python train.py --num_hidden_layers=12 --hidden_size=96 --num_attention_heads=3 --num_key_value_heads=3 --head_dim=32 --intermediate_size=384 --vocab_size=756 --hidden_act="gelu" --norm="layernorm" --norm_place="pre" --norm_eps=1e-05 --positions="rope" --rope_theta=7580.0 --rope_fraction=0.25 --qk_norm=false --attn_scale=0.177 --bias="all" --tie_word_embeddings=false --parallel_block=true --init="uniform" --init_std_qkv=0.051 --init_std_o=0.0104 --init_std_up=0.051 --init_std_down=0.0104 --optimizer="cautious_adamw" --learning_rate=0.00213 --lr_mult_o=0.848 --beta1=0.95 --beta2=0.99 --lr_head=0.014 --max_grad_norm=0.5 --warmup_steps=320 --schedule="wsd" --decay_fraction=0.742 --decay_shape="pow" --final_lr_fraction=0.02 --batch_tokens=16384 --max_seq_len=512 --doc_mask=true --train_tokens=96860000 --max_steps=5912 --dataset="wikipedia_en"
Each number is 500 + 40 x the weight over its row's rms, rounded and kept within 0 to 999. Layers, rows and columns count from 0. Numbers have three digits each. The size before them is the row's rms in percent of the matrix's.

# layer 9 attention query, 96x96, rms 0.0847, rows 0-14, columns 0-95
106:464463509511554515469495537545487518496474491458494469571474433526479458535460497506516502495467479506501517449544492508499545472471564510496471481451517484532492483529532466444441488515518525525477509562508560484497511532490468518387397487443620388446461480578578475513523450542530555506
115:439456455517457502519537495544500554554522508563492579507438558549498539451517568506442531498566455440474509535506435475526502465496550457495455483479503556392525469479445481601531534504530498473493506443486439439467517545518500539521508526538463567464490445490542475519518558448485538529
164:459478551541480538462507529483493529537505479502501545502464501574486544510413499482527463537487609423500548470424431463534471448457448556526448455554483525486498432467521454512491508486562460446453458456523553458547493564505468549497497454522487562478538518430530458498524479512475571539
116:408480494497425539536467495519475516563516470460514534493491555520564537456466510507427488464524496465519558537512535513481499490473563463438489515461544520392506487537423537539571462459456500463476520438501508465510559533503477534550523538522500505478521455441561461517447546496556525611
127:408476570520455519491488526478477520562493432507492548499464561501524518484446508470504476534465567395498570506421404513560462501438508510502441491511509527482510459461533493520538517480525452476474494440550530478550543542487454536546508512565512536476544519417534480497532457497504526599
054:530481463532578457499540508557485556463449499536506429496500449527549516537566555468516588527552513538450499476506545463472469441482475514443519471502489492484503469534480448554477469496510553500451500500452481437460423506497491481415562426442498568485476489556533464552479591470508547459
215:563556437467529492526486466477521449443514533475478457500519474487481475487544488526487504481526423586530448531569583539450517530563533444498578525480502467541503540522485528445512494504444547560570540569475485523484470462511545442491485510482502441540429502553460547480465527504528418429
066:517529493533536485560526513494485442480478453544500464463510502500506456528590545544474535468508448600494439557548510580434525543529545501452527497468481486554551571535461538457484486518459506537557530565445421536461452416478528477503508511497466526527466510524428527460454520462478463442
073:436517449473447503484493445474540495603515544600527449445494572539504457511584460580484465502427505441505502547538535478543521503517489480482538524464506526522530520477482518515524557515522401470533475441516505502499500420459518524476559531502438537497535537455513460553479564483553469493
080:519444523505514561465489509537534562481501550544522425506518518479546466425488468492457553472530513484515519504537496434497523506516479456531540526456483514475455602527539549454547534501477513464542569472603544527548517443491460378488527542479533474496521424453457480493503523513554531425
084:516524446450470608484541500549485519478512488459497492541452519550515570476416516468461543493428452440507501518465562486471528421434493511463437493508523493605476520508495529520446563504524517531523529483426518508520487448469497476466406565474496475541542581481506506488493565496479508546
085:509513464528465498530539472544496404495415453473552481550464517509487466507524516487517507563444478464507477521440497488555485536497506588497504472508485439595474581452531557504509509502520471566532533514470456480565524510435501434551474476496497533508447540601425529498514429531450456526
076:539464552534527515465473560480565446485485503532577496514461503533476548515541470537438516545481428508545489506433451474581473490557489465527409526543440541478493464453489512556534492504492517535503490543450456514502525434497459557483528441435519487478555513440452500479524515530395466429
075:537498557521503459489524502532422497570514436509502487441444483538479582448532587547465502441436551470520448557437516570517517434461472530575409481531489478548572508510492474466486453510516455518492497490493523465467461452501433497502582497505445442504477500566481525478507475497520461511
085:459519460526487445403484511464512551480523467423585520498571569506405466532526470513467576521511522513490528492492453520476575576518443483508468416486517502546489527423530549481507506499526484482470495518514510529466463541449509485476590513475515473471505522538522479553499549430534596500
# layer 9 attention key, 96x96, rms 0.085, rows 0-13, columns 0-95
087:568548489459503431582519485405462502499507487516514481462588522441551490441514542550493561459492466588497454476551527538485498489541494412499565538489522472493478534459490517477493439451390544534537508497452496496520458471485536471559523564514450484519498480513466552449497513488558466476
070:462465520462523531514385542492546467559571476493498483540518404522481448507470454516572530540521484489483450435540504507457468487522531529526580460464475526558508536483566443475453465501418525465499522501540514546429497459511569548479504491498485434491480483448469481532503461560533419473
142:446474468525475542515510541499511501516496553458540524574458484505446469568453527485552481505547529461406537503464452414544459453438499592536484477514490535471458457518524472560461533541559449464453522524574518484518502553510465476489454439494543531458547509534546414532478471542470549519
067:471545481564481471508521437463458536583496430515445566477541525541493518484518584473434523528481582458529509455479508574520496504460414490516421468584555494471555521479459488495511479432509437500488502521523474452574527548481543507483479523524452559466546498446478455542502491507474511557
061:472483517530444533464526567542486455533481515516520484471476510501496507494442502461544541503510474465419533474482459450559422462432559586514483525486505490487428492484498458547475561522522429440483508508560533536457487510467442519489420436462501511470556465535586403530534483550490534553
184:579539510471534441542485488477520500465490477503452474459553511518544491418581464531464487495477471542585470482568533563440573537531501399470518505516486473513533512499475549448498498509444554585550508493436467494520501467552526517505543534498470471561465498502455584474446506520499457430
048:457500510555479538480507571479480481515471482498505488490452532521443503503488453461490470524527581440491554461478451486543482457423470562503452529583525502445462492499513464544434516552538442486468519531513489491540531561489438503494492442510549564482560508513573397556467483568431530564
234:417475484524458557491527524512511506539513528492531546557450495508458510559430522478558486523556549467415534500425442448542442468441488581542474471514488532476451454514511463564480517508574439443451518496593522478514516549504484479491485468511515533466552513493537409508499471532484554552
077:583552443434432464509512467509472511415516477450519448566524514444504480480464545518449551497497472471611455504487524550493526534511485538532506510559522382488485469504512542508533460533478558547523533527451527481514524539526550431481448500483420479514555512516526505513531547428487451509
077:526496551507474443521494564480475527558484501409495533553480522408502514514462555555518477488562429462433525484496440518597466487444490543545466426529483467506473433458515531526491508498555502521484480536507509500550554520479416507503460519582567556480511427536525453497534473540512531470
082:510517576405491509477483495577489543517488505501522457510545556443512594494480451491464446447523498527567480468473468459501491568540494501499486433521548567474531470548517549517499483489568476515503476462534485565532469506431482444522584513497520477525485508483579426535585574470486546488
083:586479485479543525541551525474503478410496504537515416513530517449568425567480455510503590475443461515461467511464524469515473555520559466490571442463496502504475555479513460545495488520510507510535467481479423509469482505497538539493577471530459422494473580472493505582513536527481485428
079:539514553528577437488477488552467489550502497505551431455455498441475432461535513479473532455503506467489491435496483469534512507522553560497459489469480484541587420476547407524478500559500485536527494494496522399457475453566498471480481534530563411474464510462485577508514543461490474458
077:542535518452532504425488511471516546495568465532506451469537516497484452466509499554567503565602565496586453463513421494439505524520519438437518421472538517524470532520564469477489515439440534482517494529473449511511484486548543545486516499475455476538400503471465465466519520438461468527